From a checkpoint of a small transformer trained on Wikipedia.
Size: width 192, 3 heads of 64, 15.8M parameters.
Architecture: RMSNorm before each block, normalized queries and keys, local attention windows, normalized values, a norm on each head, hashed n-gram embeddings, capped logits.
Training: a variant of Adam for these matrices, 407M tokens.
Each number is 128 + 32 x the weight over its row's rms, rounded and kept within 0 to 255. Layers, rows and columns count from 0. Numbers have three digits each. The size before them is the row's rms in percent of the matrix's.

# down: layer 18 MLP down (transposed), 640x192, rms 0.084, rows 405-436, columns 96-191
# up: layer 18 MLP up, 640x192, rms 0.104, rows 406-437, columns 96-191
down405 005:098166142155112158101126179103083095161141168139134150144149114108172137103143092000117132122139134111093082117143119122145168146101161111156127165091157145155082109151128108117131067151084120146155108128094127078133130106084110089097130132140138142112142147166108116124113135108141148130
up406 115:186163144150135182129146148202149097094059131123091127082147137146124152130156174102149172074125098154145122110107094133097168144188065126094097127105133143133172132123076124135071157128155171079161145163185095193133121098136159115073108084151153155206093153131141046125107105100142141157
down406 107:071126162130124142088101178113086132159114113104129114085118070123228128143156076084136104194166131150130172133095163119160114076106103117114127143194116124145141142149145121147144089150189105093135093182131127161125087105123084108136153097181106053157168139145110151097123161153133095062
up407 109:070112131132153140172074152102111117076164138178134164101111130142109085177137108105050099123122161127132168134075111114058111107113120128124156142166134076139182132115112109101157135121099140124134149117133088157137198088088198119127083130141085129134104135143099148100108146131087135168
down407 108:157123154116101136134162094146119130144124137105145110140170099163121175098130093120199133179128054104117171149125132158175143119160136124104080102084109140105108084166139111163127102169139082130119070120132130149115094101147057093158183154119199198126153093144126090149091170105073105108
up408 111:121103145119133071130122096132120117148144165096185174129107104085134142102161085097201154172103091158076180168115086138128071169133110130054128128142140119144196134094131155075146169122190157112078122175124129157136060138155162151116126143065094148193091093107143167106131180125123170123
down408 119:105127157212063144151129141136118124125148127142086131172161185176161131144134137104076134104163181133108064139177112151089075117144118195113120133158184162133079100087151123160072171154121082090130131121122131181110140089146110160169147107148124164121152126196140133190145095184152099105
up409 111:130144059062069132095185136182143122079104092135101218093119110185118089136142123131088154103145110133105100147225171146066060145112155094122107049121139093108121120102109093104094150163182121154120115113137149109135141105130136118105045147091141165131130141123188134103117158172124171226
down409 120:163082121124125169137137070091140143142161099190075101094175110159064124108176145133152105128150074120119133124104119128157162102067181173127125166138142127177132079144116132170171137089085141120111126185157081158073121172154140109125205107159162137115140125165093055108220107093174092141
up410 104:143134155085169165070165156146172111139108108131075147097094136134114117101171135124186117122068092139091124105190185154153122156143132120125163177104154092094194225140107120086113086108148139141158159163174120100138076134132086181076145212080106130128128150089113181148157128109156142163
down410 103:107138064122156111189143065034159132028118141138110122124134127109152119103183135138126126194092116167147177140135090087110065143150150138124115103192069195115108087094222170150116108128136158107125112113129150067135152106138151136098180111126143152154129077193091087100112143199114091145
up411 116:150106159126112164062087105115138071110136049171110118135180102109063110144174116090129107093116148088180130110124116202087144066111117116119179102120142176123131121116186096126075136056105137117140076171100148167112102102113159119072138173103137121125129094106085045167116170164120218132
down411 124:124119086125092139108166152142132124171163154160130196121130090136199142192104095113122089105092130100169121111110118104100119168152155122111086125190145167175155134140142126152172185144152065126095143096155134156080178090132128175121176086099155078100108109171178109048111125126090158115
up412 119:073113154101094091125094149110113153107081104155139136128115164070103134112146132123205115169102144121105134191146108139112167135124149039082182113141168180110133115112099164135150157107147164139124170113152137122088150140136161106123106125173117171128120098130105130147138103158078175146
down412 109:198123127121105149211156110142093125143178148171059135138145089138113130119180078082147117152148147155061120070134111175138158095132121092161127150093125025090076108122100071156136080159122197163125177090129138116122144166135112170150124148148093146073116147146111091107134086115124084120
up413 114:123209135094173129171119034067126171089100099163161164126113083076093110119149156081155176118158134176142105173100125065090192142091137069135130156118158118165112136126122188146126185108133172103135130085228126130169141145141099124126118149113128152157068116132122141125122167138158129136
down413 111:142066137124160160099162174115112078121127123062030172118114132104121139153109079030167153110120144119112148085118129117109092129163139107084074127148081067144134144088138132118095074152088078165144133141121106125136113087137122093080159129079120143088205092132083133155160138120139132209
up414 003:134130116109120176085137129100194187167120185120165143121165157107171116125118086089086179174165132167120134064136142084116146074134123105080084049161093154160100158149145151142103147125130119119140122133074156160151090152155122113130147156170116106165122195048103172057137125121147138125
down414 003:114105101140090109094133140137046142092073131138200132100132144128167110118091151138131130172099151147159171123089078140068131156108093153120194128083081134135103105141142117137105156141127144113088140127159107120140116127079156170127085017067100142169164109153111108072129111105166142088
up415 095:077097097093150093082132132124112146101088158100077132076095115178135150099145128108127148115135149159168102151121093193102188147148094157140165143114117054170104121058149188108137152145173094158088145139129142132158149071090125208165099114128144094161142117027148095131136142060162115110
down415 107:135147194142082194133138179146151120159138067144111147209178116049064151108139124079108110151091079097098171148080113122160097133096167123145101099104150163134151138171149146145126101109086141083162125157105127093127069178137103085125194133160139118189126131180122150113152098161099123169
up416 108:141107144099127155101130147119162154117199122108100114078183134162115104142136147137164134075149124110160119108170109155095156076131133131066137112140172100135139087110147109107082111169114134131128141115092141183130167116169106152116102183110122055118144099126117116131125119126142204089
down416 108:140141138117110165087151070141140110117086118136067068128164119131146103113095052196122150085144128143114118113081169072153134120132173073068124175113118085135150106127138149101143182151130098126137190101153063149102093122153177140069118092136180182149076157147140137122145123123122186158
up417 103:167156175155118159174180132160112188115106055180138125149178142175072098217115123134133133103134055094130157160171132136145103144182107139145164157150132137138049121134103164152125134098101119129147161109118071165104160062174103154052135078155069113111095135106109067172136098127142129154
down417 108:161123135137116136087071151140122083122163154147188118056135177114105138086141146085079136102112152140145112107171117109104144098092134076103080067105162106107117135178124139084180146098128135074086061189078152122102069152138111102158089178122124084086143156138112166112044122114169105178
up418 112:061101196125160149142129095157119121148142057138147168174148115099083098152139083106175120138059179148128135116133157131102102117165124115101135122112162104147032065093127136124125123059087135192129082117084102129125110129155144147150121099164119102109111090148065163128182135144112140133
down418 115:141120089127092132136128163142162128132103123134125134181153134125142173109166145081094115160160091159175167175149122138123145120159159124179084114140072137120158150164133128172162120183129145114169138147217071171139091142158087158179111098132125129128113188168146089159083144125141132154
up419 101:174101150098109146098176112102081161155085111119131161154132101092125099133126119126149139109078140159136180114165177157093101110105111131080160167160182144084188134119123148075136124112118136128124064145159144106110095119172111128120132170142139129108157113107193082156116079140093133192
down419 106:157152108118134145126123141177125095142089128102118134127105128093175104164132105138034143136148109153204112116076085114202140104127130103133082042170138123117064154158167129166117206217162124160151122135094098153106146080141151109101128116120112075135103143136106089111080112129173133071
up420 108:128069139123139073106039103139183146091175139114223090115148157170115097132174124127127114164117156098130178131110097121132131118139157122103129109132126081102064121137187187121128168077107126124085121132107153092183188163162140132117085162138135131161144092127088161178075081092147164160
down420 100:142085163147149116159214169084139125106090110171106100131076150080153130055184139068153103143200176127159148106083065194149145115153099173158117112135126144122130091167123110109145099124138200143223083137155147117108113098154093179134130115117108179113167134135142136104176153124074119115
up421 098:106149138079160078145110096105163112133099126152190148136053088105125122166145086118148119152166142099116217160110139120140116103134144122137166121124159088142105128093109147114133105155170137154093174121147170144225138114160156140116104086059081097165082053149121093097087123138141124145
down421 078:138100124137118185096177143167144179112119084095156144137145158174074115103132127001126143082131153143091146102188089058104160140103134116140084093114177124117189073123122113182166124154100150128219123137166133128108144158080096139165083081129138146121130128157101136126165147123105152136
up422 113:096169122176103103105178130133161090128095148129152158086171106111077088103122142098136093172123155123123145125120123161138126100130160168130111103105123139135174110111123097108107184106123159150146129136098106180121189097096111146184082163091125152180080097038113083156123121133185104135
down422 105:118105164103133144083161085088122112083155103152105192126066139155188136148133139053185122096144084127143068023141154137182198157121085132115108108143075146117145118148148150068147122097121091133143143128132207093114082130152154135098117120137103089131117121115161108071144136108138111152
up423 112:084118143135153151132078124102076186103146125166146103170098106153099125197154195106135090185109160140141199093155109052115098059139129189099151108188149130132065138166205128147096119093142173162128140121156113127107192114125136164128134076154168079135140145158184112191117095141134164197
down423 118:144084158126144111142136162095114153153126128129108121059123162121147106127167120100163120086128134130142051080110101088136098165076166062137102104114104180063104103125121120096103139161138137139161098142092161139129112101093149158157102111096122148129166142148156140118194142089181064083
up424 103:088164105153206092113125105115099154105147144110135148098140145108086145207162127095148147111134152106193107155135113092124061082108145114136138113169058166146106148117075085086116111068153100131075181152117101106151164098113140135116147158124068123112078054127140066146124172157116141136
down424 107:183157131141110130137123124170101142109123131108140090194146093159160150065136119131172141135128136127085171086128097154182162130104101141120143166122167115106140099144119154192154123126134108171154089158194129117174106143113087148141201216104121094145139167116148145150152131088123184167
up425 106:123132076119130088140174136105142099133121142150155187084102094186132101116132114121149154136115156157110121150150083129120105094141155121119068143096184067116136140091124110119131160147184113091088162114148108094142168112156126112075030132098123140147089122114125144162106096157181083188
down425 103:182129090154104133135125129129126167126189084113125088091161060146132083116134157113121123099109122070183110089123146133133165139057145138134130179142209138118127088101172126127088141079092134144116136121131132195101134143111093113099190163144162129109155152085178141122139143100119151121
up426 102:147076183158112113120219119159153156089060143096085191130124091107131111133128116094160114166150134108188216136142071149133101152137133106119096099137090137101146095142145186138145110115222181190123177096118162113131155139159183109152149138139178148140108127126162118093180127125166131135
down426 085:130179133167096130103134162078117106121087124187140139126091076158147149139092113003105125160079106090092116122103154150058116119160103081117062134158141122106166072164187117082125132178094124131147133173180108132116148103110111163094127173173150164094127125101076080090132149097137110104
up427 109:143159139140099147102137169205107135157126155137155203086074123139108175129130159100131167104108111122142111152173130113149116109137149114118141121043065078099130113162134173119071112129154125132112162185125121088089113104118128125115148158110175149142103102109118195152219057137186196143
down427 114:133102105086151137130131162121135087078163150172078128093156144108136100142158118117154078130139179153142139108152123122141169142128116164151102107165152181136116105000156094156216105093105139142083166082121122068170195118094091108101073151166092111148136113163116113116101139117136101136
up428 003:096097143185178159132149109105105132074110155141121159110145102110150089072113195141156099119069106131183155132127117160190115136138066206189157116171153080159135160111083121113123149092133103141142084132131145105100148158126101140181127100098159111090173069158163110108152096178134094096
down428 004:105199093129117147125088154096107087191130162101115164110130107138162161136180099000115115095165157110134055096124101102111144100119169105140132158090135122211075120166112129080107069148116118167157115168125120046159104084148089114071141113142117103090090149133116121187138154130134111141
up429 114:131161154111149119162134150058162183054125095163176183153095096131077100118132109132102125108096167177208121202160149134127172107072130099101177153131172155126167144144112139145062112141153165105120124150148113181096106201097129128177100149141104086124089130122129105105091127146065098156
down429 121:075094081143106117071132091107130092218137123166086104130208164192135093126162137094085156172103146094145157135162151075125132125171136200152113112092124117077125091176160092107174102113107112153157171127107159092160114074149103126117086119118136130101153063166132129107133183076199131110
up430 111:148176171111129101170143087166161130060096093128129119157095158127047153097164126113141106146097135124160118129104098116103153099111186129109148065153128074213107128124083152093142109185171140076154120179138141144131080126111146152092133131124114109146045130132157114181146117101118110120
down430 115:171055136081089065113092189144109111076154158074139114169148153158101155137119110144096097093119136142079116162163155063132060121087115116121120103107128124112148128155136177200118101157077092163168145067110128086151103139130160114121131105082134171144093145120105139103189157125110107136
up431 101:061148132108145150147128119171132129114194119177084157119094064132104100218131133135099090114147158152081158131121067138178110135139120098099182062158096089157072084137112126170172167099160188131170104083067134076173132071124162145131178167089147136122134147134168079123133157154124167129
down431 100:165148166184086113081157143079126121108112126049142138143102169169137135089224096139133088104084099154080091126138165121100105118096116126182115098058127174100161105146111123069106097150110047121076149118146136114150166175090146129141106099161083098128034152191112154127107147149175092159
up432 117:103161117151101166120106134191147139084145149127154084143153130100141143153172093099077148137051137134160093121148085118133109124128143083151119129129135050172147149142102083130112176102120222119130129128145107134096082092138161166080105100120152078184129143100167187103147111182164154119
down432 113:144144154145184108057112164112166114171146097144105105046148121175156128106166139131098144123143155145104136150138149145090157128187113106105162122087115157152092136163161123139169110149174020134096172152128183080130134151143167152118167111126083101108060110160128092164070164104157132091
up433 003:124152093107126155124109127195103084100122161103162113155071086125100143133116144124142141101094123097131144136157086155102143180104175150106086123148102098101122146132136075155107156106086162146048172140162095119151150106148083121110151084103152108145113120149118095170106134150109106118
down433 003:070127131123134145123129148096156137127211069149120124161180147051120119135070116200148107095135102150087119130197162135129130077180110159105133099185170061120095143121098133160125106135162107096128168090114124150156120129119173139175096141101116082096095080144179127148078165106123135115
up434 109:130170132052111121136189116154099149129058173176116163187069154172110123143139087094141095043091117136100104081149165120107120143170119188132119105131129125165152103157155125104185096118122163156162146140137131092115149087147178162115124134061135175199146050122126114106114068119103173093
down434 116:207083134193124090130137110092132150170111133161075085167112109107140094143157088067163150083159140132129146066155152098109153189134111095125074182151175153131136096183176109188105094102182108175160122107101174058132140111086106105089067120137154123151143119181107150158128099129104095156
up435 109:161108136114098116130090163142098157130108137153084119084134122159119082144130168105122164096104081119134151129140145163130147109161064133140107176120143095074132104107104117121087092095104159094092140173192131099150135080089201139190059127171064118111068152095128084166046158107141150123
down435 122:106075166134098141119107100132157071168112110086133125114101137094082133169133124110127074143099119113123098128117144063072124144128142170174183175145096183171127122124118067129110089124140166167133121056131128118101067134164111107134176154105151163092178164224122154182141099124125121141
up436 003:103108185164161031145074132150137116155176149220087180132127188100100143122133126159158117114138105085084131125122124121146133120092157080160195101045123098099184151089136150130165117085171140145152108123142118078120148091114126127145120110129102122120107084133161142073096143137113102110
down436 003:130124166115086158180162152151230112145117138109129124121135094070097118154153157120104166103137114060114126111100124132132108113129162131117056140136158151120174121126124170125117152111151114153154144114168128157092141130163046064146125195186094116121171190109097158171150109163105139163
up437 108:084120106166139077104130107199173147094095157094141070097031152198113141086122106118125091108118156106096141081147094171127105041129107193170197112120108120116113133070150117120097121135127129137115179169110117120171185080106158165109148115103155173093167136120094124171141108090158168171